Weights of a small GPT-style language model, trained from scratch on English Wikipedia.
Size: 8 layers, width 128, 4 heads of 32 (1 for keys and values), MLP 320 SwiGLU, vocabulary 2048, 1.84M parameters.
Architecture: LayerNorm before each block, rotary positions, untied embeddings.
Training: a variant of Muon for these matrices, 91M tokens, 11125 steps.
Each number is 128 + 24 x the weight over its row's rms, rounded and kept within 0 to 255. Layers, rows and columns count from 0. Numbers have three digits each. The size before them is the row's rms in percent of the matrix's.

# layer 3 MLP down (transposed), 320x128, rms 0.105, rows 176-212, columns 0-127
106:134160125095092101146133118117161119117102149124110118186105139141140082158112117131087152143104123145092106137103109130160149159117085114085100158140158103135129084155112105114120102109144164090114169113151119138127182145131071118076091129136192141150119134137120139118132153108148132157105124106147108129108130093153129170144155163134146144112115152182128126133147131126107121119112
101:145145125114128122141128081139113129110123098129078137108125143120089122110194144148120155117145138111101091133130173136119182148121107124153080102131112151146107094088112174105123126089096173103159119121172135149143119121110121128137126085181118163093148116152115150113150121121100113132140096153219147129108127129141138125128112110113104126154162112124135150144143121127095136159116
098:130133121136087150122152110140162119118128177144122168126107149120135141153119120167119135125164169150079105141171139139110087104100142176120089115105136126122172107121070079128103142080146156123144079127159157119127130133118094135098159080111147112175160163121121164137134086118101130102132138123095130140165122110106116119127150148101147143117135078103112102114149125130144151136122
097:109130118136170120134150145153172103146134136083110150118128120150138135123090165128093162175132148097107137095122167119126151132146112126116107086134158116116118124124153127152158122141129118144140118127124129151128116104134125162102143059124171097149145140116161116099142137124117172137118109130128137140129113148125086107077109045118124146120142191114164082135189112122101109112136
106:141101132111116135102145126109114137127101092077136124117163124081077126080138151136134098094106083170147185102164152130125116079174150169102143099167133136146099110120118130136135130160157155150127116126114101164128134142149080129121130118111105113182127130133125133142084138160140131105163145143110146102129145098134141097144139150143113132151148123111162070134153099166136120124142
091:156130139081138128098138150099123154139116096119128124135085122090126137165159160127129084127117091126121109122119115127110115120134162099128148112176104123168131115122145211117155139107130124118102076160149120142125112109150125164182137159131088100143148158129149123094093125152125122123168119128123107158117102167124118125156138122090109146076154148162145171108162118134141123095100
100:140104107128150143161119105091133134106118116159128088122139152135139136143106084096165131127111152112145125131134145080098076162104121120086161145124130132129125104087119163104101118153163135159125148107118166142119149137168129109128109139097123128104061167080117097146149135136130140147144131183127129167116124101182164131171099136105110124094143126137113171133161086131143117146104
099:158139145150148109087152126125109168148091109086157148151124132144130113161158126082169089165114135137144177105108113114116151156147083113162150128158095145117134123085152110132097143134085148134109126113093077129129146103103129114153141131161061145116133119128149120137136122129123169121128154095123149138163165111124126154121102136091110107091154082151137153152159124109134090125133
096:135147108159134155127165147137135089116116128137176112161101113135146142162154146117116105138161114108145131172103119125117124119147099159102127159133105130158165116126076130104135133111145119083101049172145120131158079153143097125139145121124145095144143101119097115154085110140119100097114092066110118114135147091143126107132129142102157153140191130133139133143150143124164115149125
099:140143150152114120096114114129139113124139108116079130109138164116096150111123134106154141126130126201130147112116154132097127107125188113094133178156139110144142141149120132135124082119132079091114124132130168072074127117098139129123113149109126138161141098079136091144124113137102178128142128140160134138110128128145157118188108135112096111158094101151114193131130120156135128145150
101:141083143126137135137122177089161134129132123141094125144085125124140099143148086129140117137124130221126115159081162132111128090139123144113095108159152084116157145107099106132128135106141159115143103122140141132119090113143130131125106118151120124115113117121087118143132172083126135130113132095146146132108155201173164139169151124137130085162126111114120123139159106094110093119127
098:142120115131159071148112147105118122169146158155102131154116139096177105158070126105143145108113097122130190134124106126076144127124130131118097140128147097118123145123130162167106163126123156121132086105142125099126080107127069104142093148179140111133137149114162103117166133111149139146148144085093154136098125146127108167149145134127155120126126130112173091156143101136136122129100
111:128126125176165163108125137153105129138125106127099166137138094136121125112120130126118133122083136138117111156153125117111128116143112108140129141133110098137130128084142140103106166149079175111150111105135120088141098196097087106177120093137185108150138125129129121106116173092139079107134155099165174125124125164136148093141144078156151103139163113119153132111159135112109151143129
100:172143126150161121181169124133107130164144144146106138157076108159127111082133150160132162185127164121120118138127112119110146119151131124141130102122123151126122109116140082146130128139092137125104124149088115115103190093109129159152150133141145097169114156106089106166117135118131111132112102112113139129109140084105128088097190126134157103132082091108135124122139110133153129098092
098:113114155140120120097091138129138142112157130115138126147145101146133106143158136134166100110123135109099112082142167160142098090104172135113134117126148136135142131142094102102156141144084091114106156174146171125136127137163106127160146155133119114164155113136100180121115123077139118144133117094116135102146202122116118099178139129130146080093093085107101116124103143139117155149161
091:089154143154130171127177116129151145129101086076145157140148120123120148087076113145141112121134136154120186107142128113094110118092123118144121083138171123130136093111148119158093080135090156146152175096136120158157154138157123105134122112152153157174154158135119160133165130140140099114117100151111170126088108127110138117119140117098125145101091127114147116124126107142121115086110
101:099116109100098134111140131107133117142143140125111131130150156209125153121161127124113119154097112072134088130136127142155106132132148100165144164090143052096105136129145140152132143145082088113117130124126171149143086104151116145141140146154132126108100100159169083152118131136118153135070138145145108160147130154082136154123141145156138132109108127131144141150081114132113126096109
104:128160138158112124117127095108092148090115105128137115153133153130136092085118125144093150083140147088107100156111139157083118157137145131110106143098149100150125102129110136127141159103147155125144124109183162161125152136130111119114091191117104153166115102158112149120112131083113117126143119111146116100114161110106179168148107158164114068125164137127139135138126106180145144112130
098:122156124097137109134113180129126118153122199140119125162139119095174138124137114112122159148105112075160141115108143111121090140129131137117084140161133164130137113123059142171114139114167156169079144164131148076185113114123117139135127150114106075111142125143110145146100107129132135106142118130118111115145142121117097152125081102097121130147123149164107107121116092123138141167116
101:126098140160113145120122150166113126105171101135139109139098161118140193176142149151142122119176145134139129132139105119100114141122151118108174124102071147124196111136105100127104135102107114157131112135107128128141141126145130165137147106095123121120089084101185138152167099113102121074155153126133144144131144106103131142099114120123113124159108127115085112099088115103163132169126
099:172123129144047075165108078109133101138123133100080157131175097105113115101135078113129142134117153144133133138147117114150135126111154099161100147124129100156137119140148117089141092144133113125161189100115132119128150106127148135118122129123155098130159105121184187147108135112127141116118147101115164129114128147144122111170129153097127138106132184139151107158111120144114133126145
105:099095153103104112178137116104126137123111130127126141150133115154135072128066136153131148122087121120099122131087118093160155089161117155149141116158144121116158116115123125150142078086103164109143132102128150153149089105124090096158125142122182136142150134121090177126084148122138108099136171114116130096140156119155144174137123137131123104108155142165115132119170161135129114098111
104:105099158180154125115132130120093128142132150168111126142158122111153106136115102096145119138129129128147078149121102106113126121125142086112139141131104124131079147135117127101146184126132114125171189085127094105114055103119147116145133141138145141096140126111116139100188135111055148148129165117136168147141132120135088151115117121167135141153122102117148116128124130138108148185145
100:120147118163089159128088133112181150120153148080131133117129125124100155168146133121106084120127151080129122146150135116126092119143125177112090132106167159125097134155076126088109145119103155120127117079169112133144090137124166107109113107118114138169145096115127181168143092093116140124116133144165101145123119118101120169178160109130139133147133147144111103168133114141137131106126
101:106151146087136145144124132201149143104126143172086130085116100157085139131136138161118156094121162153152098095087171112125141127135104164130089121167123122135127115103127107101133133111118155123138171139137102168120123122133140144147140117091169162120096106123090157094098131149156066124121127169129091072146126134154150098141108126112157132144117124116114112141136157148116118119140
102:132118118107102134140158144130085147138160122173114123142132127155189093113112134152170125146132120115118167148113139150162126169119150095125170116155119117131138093135148057142143149092126103106102095142114102118100114150096141139133092119094127131143155168135108128075084134162129088155135110105104112164098124122109123128145137139122158094111107142137101151154134124100173139096180
103:134134178145140101104108136129067103082101121118180122099147126150154104136097167129102111137165149139135162103086135137140122139141175151104111122128130135149131137091118066126155119111086111159159114148080184087125138115148156099123135171121148129123171127135114149119180121132121093122124104118153097123149116139118165118111104110122117106116110145112129123109137139136139132191146
095:156137158154175140107128153148136122123116143152130134118120132059145172135122104120149126101100095089099153158169092133113147106127135114137170099108139110085138117160119171135133107128097114148118119161103141103101154126110123188138089156113123110154109146127130114117106084117126095139160126134099131131142083142153138155110128164113125185120071120151142121122090102093144126157148
104:133122143134124138114104143169096139133107115110119116116139118179123136155206130114099088059161126126090155132119140122135126157110100170138141145097103118135159121119128136131105074115093147145104148120136173138101115104085118124133143143108174152124119184087120135117122137112148183148109132129121108097085132143147151114148137153178118150128156113162115121132130126115110077116148
089:137170155111141114125131104182135127115101140128126110114164168127089123133142114090129095087130157148157126164122166141147141142103132096114085127103126119107132145109193128138102146147126144132154156150120114169123158148129131133140125067158143148145104097156098151103102149109096094153146119109132176144172128138133077104185121120088133130122139106107107111146110110121086105154137
092:133129118137089100140156133107128170143117124132071169096126130132099136080166120130120150096054116140161154162125141152113111094150125100119095094160163142080153116132122128130114129166087140149140099167141126147095092129123144154099169110113146126114144136165115138160138156165135105145111107108085138141139157126145142105095169118116176138117140149108149138112139125167112105110127
101:168107149095113104134130124125123160141126152133131122098121162093168140107129120129121099133093126133097162121094092132109143082105149113122127069175145124162152122117130113112149103078120151153151118108128117106093127175117110121074118114129099121131168165153157164106106145171154125120156149151149109170148108120147141136135170116121113100106117159153116094131197094120130149133120
100:123165184116121106118101077129140134160139134125113143081140133170132126113133098144110074108079099101093124122106136094153155129110146096168174122162116115151093129136137170169118144102162164144105124134113181118177133134113133130141120122123095120076114119135155106108097090105153131102168152175118130114137145150137141133151113113137131145098122128121131103174116134150115125162109
102:136116151146144152141099143139115119164150104143149142123101123131147118114120110177114091079133124108138145123090114098119150137129128191129146132126145176100139155141092063134130131114094083108161100109083149085160167127124133139088117118120168157114159178132151080126107094155140102134118154106138094133137136134146131149139146154123128141139139157117101084126174146088121141106114
104:121124147168152136101123131132133108100157168110137109124085136149078104150117083153154176087116109119121148127107136108132119125130137123135149148161101108173130140124078137127156110131107155107150148129155184135090103150141153152122131154147120140100068163087145133122154116126124087131108106102108143125095128138101113117163147146104124131100088073165164170143148133155148119141101
093:091118088150147146123110102113133134086151147147097106084120150134143151108102095129154128167129116112140150153143120163150117150116109109122115120132101100113141144140102137141140127147103146151142182107164092130110176099089098135125097187153127151137093123096138137118179139162117168107106091147158130150166123130141111155119116169112102111105158125087115108154168116161101121098156
103:110126149135089099174110145134118151173109114158102105148092172116110179058148170102142164096106158105077141086161132129125142123099156133167142112137183125148136082125138102123118116157118137132127106144097136106109122101126149114172103127123121102129141109132116106150133145093157144128121150129140086107100158095150120119116118148124103141122167131131152148133129103087137110130172
# layer 3 MLP gate, 320x128, rms 0.26, rows 177-212, columns 0-127
097:140162079137124093135126145100119131144127166101161129137076083128137114118158129094128125112128098092138136167142142096116145140163114141104150163113110114174125148092130083096142090142138147136121121157100167165111125140137131099167101136122144147152146138150125114078139143139094162099110155122091085088116122097112142109100100144135110074116166148112082101119128097129140142133122
088:086146130157115145120140113127155159143128136135124085122186120132131176127137122145125136129125141107152150150126113109116126137124102131136164151126124144108147111156095164135126147119165105124148132095110100136146158125112160120106163060083120118119133136151166050088142132144115153103112166117147099127111125083137158107115106113101159156117145108126111140134108133176206125165144
096:159150131171111112123118145130153148145171144139142126114107100166135098101154130150107129145112127115120109139162141120072129121142169148191127175141116106135156104159096124153122124132085114137078137115146161154117156125123121075159122181103139142076148130098127161101156153126161092118101115111129086112124142136131124155176093092109133133106112122115117166097162134132121122153113
108:131135158136107071126090158166182133139135083153124069122157130130126110123118179119118108180131119088128145112114125160099094135119100109147096127107103119119126129166079121155138115174112148113134096088117088139152118126153127137120153106143079117116119133098127130123099139147120119153115104084159139120124114130120147144107163091154123146108135128093071124150149117121099121176105
099:159100169104129095142118131116123094078109112103114125106137179141105135155146158112115135167096151123108140159124118103109118098104104118106124175135135169124113138115175134139108113124163113116136111162055128121149136146110133110107134075109138154108150146087151110146119143106084115154163113093103138129139137124080107136147145134128093149174167145096141115147105149101116171127151
086:143104102148096181150147114111132155097104141121165146113134125115126168098121134125143123139110122127135154136114150129117106131158149169143163142086138140134093155128130114110067122135087143118114147085093118125112122152104103116128073141185108116127135141119114114156124103162106118147125082115085118103130135115101073109125140117132112138113138126101173187086088136191136128102122
094:115102108117130116114120134157121108135131156147144185127157169112073160123127140142084116139138121100124141086107094124098149170122117118127132145113124141052157115095155122192081132113116145136136150143086089154089136101129119102113136138133132144143101149121124113110099137164143126137132136124112124073122090136108137122135083137122158083128153147109113181151143119097130098105097
100:150150100123080091135142125125118122086088149127099085086129122146121114130093122127080158120145133132131092120134085192166153121118119115158120123143069104113121104114136141112139132057115142124123132130128129098137107142141095107106168162117144071118169135112132138145087149119132096131096101116120129143139152120112089111161126088136066143116117111154134151140155129124129161147116
096:109100155147139143061121157140126140107158085096141132155114113120128128132114145105159129182113128110096127139146091152140068114121150165116169091137130130161111112118151114110159138120116135103149106123128123133150135133129152145165140136142123126115131137102122107095139170192148139111117104119084121155132164149119113095097120097091129161164141153161094096172094131127136141118065
102:127132127096141120171125158119150087123130109106147147074167142109150110108132139147138172132121150147137104136113132176126121109129140142093095179192109093151138159111112118146152143126103084143171120138124083091102147111129082098118137132165134096146117116106139156116118126117166123103106112089128144130094129152157080178175138136093144140118159116166138157138144142129140141145126
109:108116077130138169138126097145151104133127110124159157138063134147122107173153110133121161143112132138144128127082120140100133100096088125118129094136135132139108124169126129114123113150119082164156167131167095148146140120118160093109112140137160120067173131122129120137092111127107095106129105105138113116158121147093088130101096083141134118138137124065133134126149100135128078096158
110:097148117103115143126116127124136070080126102120162153119098125151164123138153156129151156143157116137122125179176091140070109102163120152083142118112123164150117151137137134147093068133117113147141115122102091122131161122115113167133090156100108149108135144066121083118141124118126136129081120143116156131127163108138132103129117149136131142140158135126142113129103095188155142096129
102:133118141088127155137140155140102180157159113145157115138112120143140149142090157168146168150151130145115075136121175110120094127120130140149117149143115137148152145097111124147152173195100131100163126096165095114101129125118189111153148136132148127128140153157146148101105119132133137118133127154126133143176157084138111170128156138158131131145113085137131172168109128105168098134129
093:128114144163107144140159169145108122177145137163131123123095115098160130149090141115102130163127161151108138130146111128126131136119139152156138093083136128134128098181110096117081145128103169115093139083126138140125139176068099141115151141138111089120117142166141089111150169119101162109136151097140104103184110096144128128144127124105157138119133176105072134151123128120120148142124
091:101129092112098119120122175135123106133143124174122134094102119170118132133130164103127153101110156122116131118137094089084127123123117168120125109065102138147139126163135073131133119159153119098116099124131129117112136148155136115083126106117101069128134088094106117125112137088180120139150083098129111153135104089110126087166128134113130110173131138145152131101126114105091180139150
101:136165092116132173117133114110119065135125105127119134103098143139108167109139110126108178150130151149106146142126145147110124166177104149125148175120135145114116160155172153128088127167142110134117104095138120114120114126164127068124122105115144113110082135136108066138132144121151128104135153109144161146099073125166090135139132086125120096116135128096088130140167130108119099160130
108:122107169133154140105107171119139128125109151110143128152101184169157082187116128124118135119142137099109135105139106153081133087148125121129132155110122130117114170116142146116148118162111111142126102107169134147139178123088125126095150109163127110123128146095131156125117122141122131114116140097127124111079133140133102122152081099144068187096102158163150149099123147113126074108131
094:109149123103130136131147107148129095132151119083165122161115105141165078165118141123153106133095098105115100130089160076146148111158131112139095140132129165110128179156127141074139145091167128153115142163129144140131118105108168125105106165100122136152144156159105141126130120137159123098124123157132140094151141147065110151126093134091138125150093104127114125115097131094093088144157
101:134066088091109164092139141124128113149126138113143133106145125129088170115102124126128103123103130117129159150107135170140120102110113152105133144137140138143106135120157163166127129136131139092179156153141104111091135125112133107131144076155101123138111141119150101153038112181130139153145075136114150174151106152149101119123145157123103095126120149116136136097163102156151103126128
096:118147140150089130161114148100121173150126145122195141115150159092123118141114140120131105163126128150098139125112154098147109122141141119115143143094109141156130105143075121170171118156110142131139083064117100138111108122152116113114155121118100151149119148083108145160069160138127092122098109098151108128094136154150157189149134121101154129122114148119133133177094138138154121117132
109:102148133103122150157096136090126111070121094083104150134120191159127145143133143102128094136114108121105108142112151084096160109133130113154118139124107194114136145151180130110119094110098130125138128096138119118159129081102117126147130138140123133116156120140114159188126160161134130147103085074131124143093147160115155137129106124126107120113158108171103128137133120149130080109159
098:101126139134102139129123167155090089083116141131181117119143146136151152111115132126140115120129119092137097155133139097102111091108143098114122143076107106151125117149135119101122185134096114115128088117138107126160096121095111158161137074135160161102142175116113142141124154140077161144119142149092147105115113121144058114145136154101113179117136125146130167120116166110098127127112
097:108112113146170153130161111117135133117135144131105095148108144136121179157125159112133122116121100133190153137121096147130113147131126092077121112086122152107132136154113139091139157094154132142116133127129107146124105143162150144153121182142136131122151115109131089117115168156097120170132114123155112096123152162147112143147128112095153083148162164149114093152119132109205136109188
105:119153085104135140104160115178119106122132089103093127156116160156132142088135115117108135115118131113120107124132117116153157151117149150136107140159098159086167131105103112129139094102106097115129159118126103189158157062129134076108135152121150106127144108147136086117107099120181123114127138189126133101142117115079096108156089116113114152114145167114122117116149138157111128104135
099:124116102136134085119135128167120125115156122117073145139086156108121113118101120142111147174097133153096118120123169120125139083118140088091114155125117121104142112078088121116053106075115130157119142124094107115103147097145126126087131138149136122127132119134154093136144147159149146165110125124082137174112155116156153125136106116139096127167152135131116129108110136190139130176155
102:123163150130073131137102104134125077165113107128179133131148099114145160152144128161126184132112125159146137104183134138145140099108133148096171137110140155104085118098140144116120115058174160117115141141157129151120140171150152147139137120147116099108095130150126117143094165113166134147113120112134110154151133156134154143140136128134168124149153129158109163167130110142079141122103
094:131156132153070141125088132116155170134145102102124144092111161107139157135145102102120114122128128085093114084102114159114155142139114150134159121111147123105119108164119144128084101143113093115110112105142102119169147165128163092124168097107106079150105064162150156136146119137130106140110098105104110078133143091121131105162114097150114085121133106130121125144103115134138162103114
099:167159143123134094144161130156137130104158129113097136105103116144091099151096094136144179134160152149126110119159116142142103139120181091120102146085112120107149127126123129138122136088182123142160147122092135130127137142152139166110117164112141143139148125132122138113125098101083121127147126126100171172122081138168141172089135121135154144127153131180145152160129058122117131157147
092:133127130140096152107145118131164079137116083136125101136137095142148154190158124111131121118145093117123114155145108141120158110120109156159156107100088150128173143132153085121089139135139154109094135099200114060156133111119109139109152152136134148128104143070091123132157107135121121130161130135136146109128150150075141086117136104083109128123145146135138127157138156135087138129136
093:115159145124127142139113124125140128146096148126130086088170107103190144073130159130107164142100110165122132118110151098082155115121153081122079095123136093078141113123160088137148121153124124108133098149134125124140090138127112107085126145140082135127108163080078117138141184129103101152154133101126128110123154142105139129116098131133181146117147126131112109099128141128112126097134
098:138132073072096088138102155120135158112126128128134148164074131144185103145115117120124114127122124136140118118132097138169144098169192148142109132112136145122114127121137072115159145103096117156140130096133109141136112184138094129139124121148124127154154137137145094130089141141158127097160123158124130144105151135142122135132093119076121138128136096130097083113127089138071172132107
092:123116131151129085148126153146140110146095117136133143135130151158165091127173103123133081145089130148113144141077157131167153153126122131117145151145119169103111191127149120135108122158206148129134147103133125090130140138104105081118102124142107076137154153121167152149137085127167113144128160140113069124127108117112141135153085141091158130133146113119107141121098100128109116103114
097:146102176131123125128112138101171116145147122121125156114116124131132134135098163114156137152148090098116129097106129141081130074101102122171126123095103093166122141114113094127139096137153155125128113147146131124082132111163160096122144124102167132175128154103118146130128191143145124139133099084105127087155126122149144110137072157122079120100137159144119114135114103112126168092079
094:110103161129094089096169108113171142147124168149133130118101089097132121123119117134135124136095082132112094162114121111143130142116138157150143123167140184108148146118126123136128135143130161118103114151133137127109138136095133108136112117117115110160132119114071133125104092134115097153124154101175135105109179180123168148116092163071129078119090125115087150142147125158092097153122
090:124151134148134144094134122112138112134119139103135162124118162093145104152126142148113126080148102142142111149109171107085109122102150096111109114146117155111125122175104129100148160133143109136134097098156163131175102147107106151110161120144144118173148174127163114148161149117156116130102168139093051088164160089121106149103151105137071151123108099138109133130119123151133122109124
107:140115103120129098132148119136137119124098182159154114109105121127172111095114163142072101134111164100101154102083138097111112103124132128111133117153156147119091117131128137115152110159102125135116101126160127121165161163123129167154151158078099128175121171087099128166132142123114118153091129185156151110155119133120090115106136118191117129136136111139101159146132130130087105122135
# layer 3 MLP up, 320x128, rms 0.252, rows 177-212, columns 0-127
093:153144167181125124183122129099122146104136118110099146180149164104104121163140168178109114132170145110109118175124131109126142082128129138110105135099140111164143122105117101088144083121142151114089163168119118101127152116099149094120133109107109167135170135166128140148150116107160132147166121146112154129150114160163104133151122126137171099100121116150139122117174139160120126130109
101:140132148125121098171069117133106096106158150137114117197100153152112120163121114138143142123146118162118122127131139077110140110123169183135174134124102118154120117133142163122122144177141134108146133178175158162116113134112137149165114169147117129152100132169127118131101172146158144137109162161156108142135094142123118145144124102115147092153132134167130125091156146105133171134129
093:101155149158140119122129136128113133097165120099160143134131132164130169136145146169165081101171150094068140145113078104143138132135120067137124182065111148132155131114141101095101096130154160099103128104132159144132143133114123168116128171104143107108098131117137171143099117146120149124126108124103143111098139110145158108161143131125119135126115137103118162136086141152134085133112
103:147124153108136126124133105154076147109114113130147151137111148132118070123153109135138149118169110142109177095076168124144135146111103105149186147132095103165184123157138101126131166109150159128126149140079136159126134152150130135128120109137099100079177093147086105109167127121112143111138166133119115130156197111128121135142149158113108142116142110104141141156128128122128098118116
100:123126100137174156130155148113119129152088170138123160140109122121116116067122145134125125103141164140112149117133120149140160090132151155166145089103131071125137121169096152096126172098102137144105092107185123157120108173119087157126134200137128116137124144194119155136129122136109113141126161109131118091136107107108115102090108114140150116143144157139117119125114102108148112123106
096:099169118135120101084140148083151162146127104112154167130072141149128111098125126139119140103132113156129129125105079154124134147180106137124136110144130173119128177174143141164116126111117114149121161099122118130151155137088170120182139096128118127117162154126132126145138148149113143152137110102117124139134134144140112143086069139111172119169172149132147127158091102176101144144144
095:110136162145123098155166119083135120082101100153097139105150107157129098159122111143080144134124106108128105112126118136155113105132141131072123079158147121175117136119132084159143099165143170137130112154107145109164134133124117113153147168149118107153144127119123139161104135100121106111119171101107146156108117158082137127114108119125123051172127129126142099143128109104107166133087
102:113128064123133106102108112148119116149162134105139140128095137135110124115135085127160151087085150104133094115091136171123151117119124118096157077135115164105151166106138124136138085126143094151141137102144142121123101138119144158076123119102163106151121182135127099167141123140157166098169136105082133152167126127134125166113107090150103110119112152161142132133096172160133140138125
094:142110117130111086106122119140139102192121150108116134130105108118129119139118155087110162100118185128089109141127189123172153122157186120124144114109154115135131081121116145130156126129134153093121176118122093106119100137131130124109111126130131160134121160157177112114085161152091152100138135138125117082131110141137115152132134146161145092153114121088115176143066146120129137125158
106:103135113144104133105179112128132094095123123124161116125124172118097109167127104125082164093141121107153132106172093106151165148135114140157121118101189133123102153158114100124124142104132155139106139122082131118150097135136129118073132138121141134124154131096158160131148127132100115106116165187123138174130142120128153126159114112111102173158074117147145115135116092097133124101079
104:130148124160152144158093180128145109109127138169146154167131093130123126115134157099153141157162142145135161125140131145120126102165105128150155132101142132153151099144141135133151122157180186139135112086115134084121116155136111165160112156135127124152142160097145136117142139125153154099134118156106171128140111128181098125081155166200132101153131153159120117115093095103120127108135
115:197167116116110113121104162097161156141174121101119110116103117118103190126145115158115099121134185115117125107113124124114140128128120089118149106146103104135122097081130131148149147113098153095130113109163128168145130163135130085118128111121129140104154155075104118138090138108115165139137133156121139079170146122158106104106168094120176117087126121114140136127162102116140144138132
100:117124148143118148131157120140146132146115148170117129143106129103143148207109136083114141084115143129102078068127126083118149171110134125181131145141158117082104132108085141153117139108160148153137144099134089156128152135095150119141148080151104152145119126144140128130131124125151111155151115148096166155148106062153139159127153126111131133136156115105109083126102132121139141146108
101:169132143110093135151193096149124147121137133146121130116105164138112102153128111100177143105165113109109101133108144133116141121141170120042191161133109109179120126127146154173127134136150120139097129115099113136115129136125089129144109150152077128130137146124125148152158120145119162114065111114137180136110120153139078138104115123145163154136143114139162134149112115143132126130118
093:144162083162130091127148131061114124099083127117140119135151108129152145107130098124118144126131166152116134117073080135109141147091109105129163130130101071146117137143105124181115131104121138127125092122130147134134113164127116134120136112103134126096103163148120131076141098160134139162144130120130106091081113142072142122141101121140102094163161076121109094132145109095136150113104
103:124122079107145119167150146148071164147131146125145165142107091093118132117147108139123116067078134118086114113086140143112110135123108117147152120135101107143105103113125132128123147136154142163165116100132147131121108121136153109144148150142121153089116092122127143181155126181171108112129158120158134113155136119148132148110121094181137106140139113075158157142164124153150086137090
104:091131134144128119120104147112102117091111165172108102079110085098130127099140111108127130141133129139171081048117130171114090160134144100111113126164127150104136149160109133093157116137133124133133129103124123137121140145166121155092142132137101143122119115121108093151113132124101123102123143143124137101139133077146151109081150171137168118063147128160131091125099089114094113123112
101:132104129166116101134134106114121078150156111124132125108149115119121130113089094062152136133129088159118146136104090135177117108152141124090125129152169104100115118178088091110182120119130131134108154142151096134084159140125081078114102154132117159145145136111096118141109101115150114143122153137115095106098150144100117134123151163162109155110144141104169096144143124110139170128139
100:066118129118090151105142135129145127128151118118076068104140140118123116132139135075107123129138139156133117156134159179097126113157119118148085105109166133147108121169157117131071141153127098137145124101125143162126120110143134096178123113151078132141131110142135160146134126138179171124128126080141118112104148113152152106162135093148146106105151155119122132169174116134153120109168
097:158132117131103136120107143159149080134151155126095123146162141072127097136157145084138140103107100115135124107142115133133115154122124161137126101121133130107111100109099147113100075094138177134158166139111110160133145135138140126079129101093137143133145122128118131143194114118088098156151087099138180136098128124105117166101086119117128119163119120124183073136130133126123160158150
100:097124150163132157093099116130132071119165153094129149137127112110170154154127100106129099151133120152112131106105142166124141140132111112131114132120113159159192122131101108130134116137145140137126125131153120105122093126135112097142112172112131115127103112130117087123158219134147138079148119130158116124127147166102142133096152165102097152135098147118121204153122152093117144132154
099:109144097161129106107152157112070112106139176155128098098114127157126177149104137150112150103122115120151120143093124113122153149186116115111154186125140099104148107115128085127133170149150097081136130135096136128135112114132129147142132125091135129126134103097105121127162150177110102092097175122121123101142111144090145141152119154093166104147094171141148102137103159099144128133131
102:113150098092117164164104137143106133127157123144068103174109139127126148057119136119148150132114101166139142116114143112117141109138127142171109118125122157120208089159123144135133123120099117142135140157104126150121127118114111152156119092142136102127101177123143095096134109134193118140149151090094154103133159165126108115152120148123120104106163151103137151074132126111110132142122
105:117123140148150174123082115132113112143105114115149109122107136135132138148143114137141182138097145120146119103102092061150112145104120101131145118115174148138088126116150152096110129185101109148140145168109116160099141176153122124165127098131142153134112162136113078103085153137061115118148131103142098085119124082122152133158139122139121082118135163113164138143131120150150134116141
100:165143164131128138151158139169162122126117155112109116133126115117117112122089128088144120127097140136105091120105122124145116102118166093159114117080130131153129133136163174060124116156158153138126132088147162089138107131141124100096089182111125124101102104101105144125103149142120109066102129112133130076162128152156123170114148166129150140135110108095109102157103137132105134138091
089:132116194125148126121128157129114112147125115091149135181101083131123132126137128117124120152122181134118168108082127099137105134115127132123129137127121103152117170177097122140132141128130083117125134098075125121086141100158160130168112137162159138155123106138157073093146103125129155141169105148101113101128107132144115162159157105167110172163130105158084122130142159117153148108116
096:138089120147166128119125127113125136084111129139153118186170092109117127107103131166094121131119111133115104148136103136147147157080090105132135106089132116156128153144149112170120145130090130146107148116123132117081124120156137165150177141123123155148096143098131135130145118137158170185126148143111115099083126112148149137145179098140141104167168084125098101154126123121125120122069
100:119101115151120179156150115099135151110132119165166142160134123128123140119133122126110153114088147148109114124130138107142124147085112105131133146151151126144123100091167117116140172110131117111133129142138096131141147145108098159180124183121125106109143106161122130190141111110106128134118108224138105137127187124152165113121181138143139123139112161112127168082130157119110098145142
094:127130133124127148122105115146119184143149159154153165153128127181155121152083120123099132090139137137107117092081143083168104132123107121139141139172149163153132085120119093101140154131158162119126152128102153130150118157161150153122118130123183147147121137142142157129154167116133146081147159152101108094105130120129124201131110119123118108126154116078121150119141114082135101132156
091:116148117106119160168105152085108125105114118157158130134116111143118098104108116138148131137137135119130131144111117116101145144077159118086116120155083119085126107083184151117098096139172144151137124131141073141128110125081094118146145125088125156107120121081133119105083153137107104143134107087145167109126090107131136103186080121123143135131087138135096119130157138155122113118088
096:153153150107114138156114193106115118128142098146094115106164121125114156093099127183122139094123062128137102113177110157092139087163143108082102128138095131090135116096147143128125102144118125108152089140112122132117141156125129126121143141115135171159129157114112103117105144125129125133130104113141128091136095156202131105145151117135191126086121116118144114136141134133122129179132
093:142129186113180105111100091128086125143153086130181163130175113124057107131180118122113117122179142142121123132135084135145130105140107128108153083118092141126122159129085127134122102117122105108138072102135115097139162107101102100131129090095120089122138134146149154137075135099117093115136125124167117132104128126124131132119105134123121132137139140161118166143110101144133135096117
096:125102127147138099133162121137136137085091128109063123106083136160137122171140135162085128132177109137128119141120130124121122135074153168150097135111125069147080146092126132096138114143131109140083082093152135139160137115117139116099175109138129125127124131136122113128118179111136114134142120132117152076131092138154138084140099159149143164101138141147113120152107111163096170137133
105:132158128153140124131133127127125118109128125129133105168131142111116127114126149132155171130103135113134163116182143123144152116168164132104124134102119124143100096095161198129153063177087127140143132144134154145119170132145084089115125089131119102166150174172125116120121132139180136185116103120144147142129159151110119143127155112120143162139107130150156123115168168130107102172129
101:131168127109154162175116113120144101136137121120075139172182114095159123186136103135149166129109109151143123100122091116185119139134108099127126122115168177133123169134146147120103126113116143145111134156112169154137164113127123153114137143154195086099159138126126135169119163138120142130110112142167113095119100100161142166114134142141124141107133118132122156136130176145154143134157
096:145118058120144128094111148136195132111140107098106157130118127103129124115108127159096147152102187132097118107106141126148105147059134113114143190142130108126116061119138140166116120140129128118153140150075140131128135129142108133130120122147084102125127114145086106110170109119119110125146133160126118106114095107139117093100123113158122142137125102106076088164098111141141132102133